config.toml
norm = "rmsnorm"
norm_place = "pre"
positions = "rope"
rope_fraction = 1.0
tie_embeddings = false
parallel_block = false
init_std_qkv = 0.0444
lr_head = 0.00945
warmup_steps = 200
doc_mask = false
train_tokens = 115100000
Each number is 128 + 32 x the weight over the matrix's rms, rounded and kept within 0 to 255. Layers, rows and columns count from 0.

# layer 12 MLP down (transposed), 320x128, rms 0.0805, rows 316-319, columns 32-63
[[170 106 151  99 149 152 116 169 142 141 152 170 125  74 130 167 143 147 135 169 127 129  83 116  89 141 109  99 158 129 153 105]
 [132 130 147 183 113 126  94 133  92 153 132 137 143 135 102 207 111 138 112 146 138 121 145 151 148 171 155 124 146 120 147 117]
 [ 90  83 109 105  98 132  77  96 110 150 158 161 149 145 105 144 123  50 136 138 103 118 130 191 115 117  83 160 112 193 121  91]
 [130  92 119 129 124  89 122 111 138 148 124 139 156 136 118 134 141 100 137 150 129  83 149 124 110 116 130 116 130 144 152 135]]
# layer 12 MLP gate, 320x128, rms 0.213, rows 317-319, columns 32-63
[[102  82 136 131 237 132 111 126 166 139  72 106 115 108 112  65 105 169 104  70 146 157 156 152 114  83 113 164  95 105  92 117]
 [126 135 151 178  60 122 131  89 130  71 180 112 180 137 122 137 100  44 192  94 150 172 140 125 160 123 167 153  66 182  90 133]
 [133 121 127 142 109 126  96 121  99  98 122 126 124 125 143 130 115 151 129 105 133 126 146 156 130 123 131 136 107 139 139 147]]
# layer 12 MLP up, 320x128, rms 0.203, rows 317-319, columns 32-63
[[111 101  93 153  74 107 167 137 195 139 105 181 165 166 113 118 161 118 132 139 123 163 136 169 127 136 142 106 108 151 133 215]
 [101 112  81 169 167 180 154 164 142 157 120 150 145 136 128 146 131 135  86 130 116 121 129 132  95 179 130 145 147  89 178 161]
 [ 86 120 119 121 128 128 132 108 167 146 151 131 133 129 106  98 123 129 109 154 130 123 122 146 139 104 135 133 116 120 178 119]]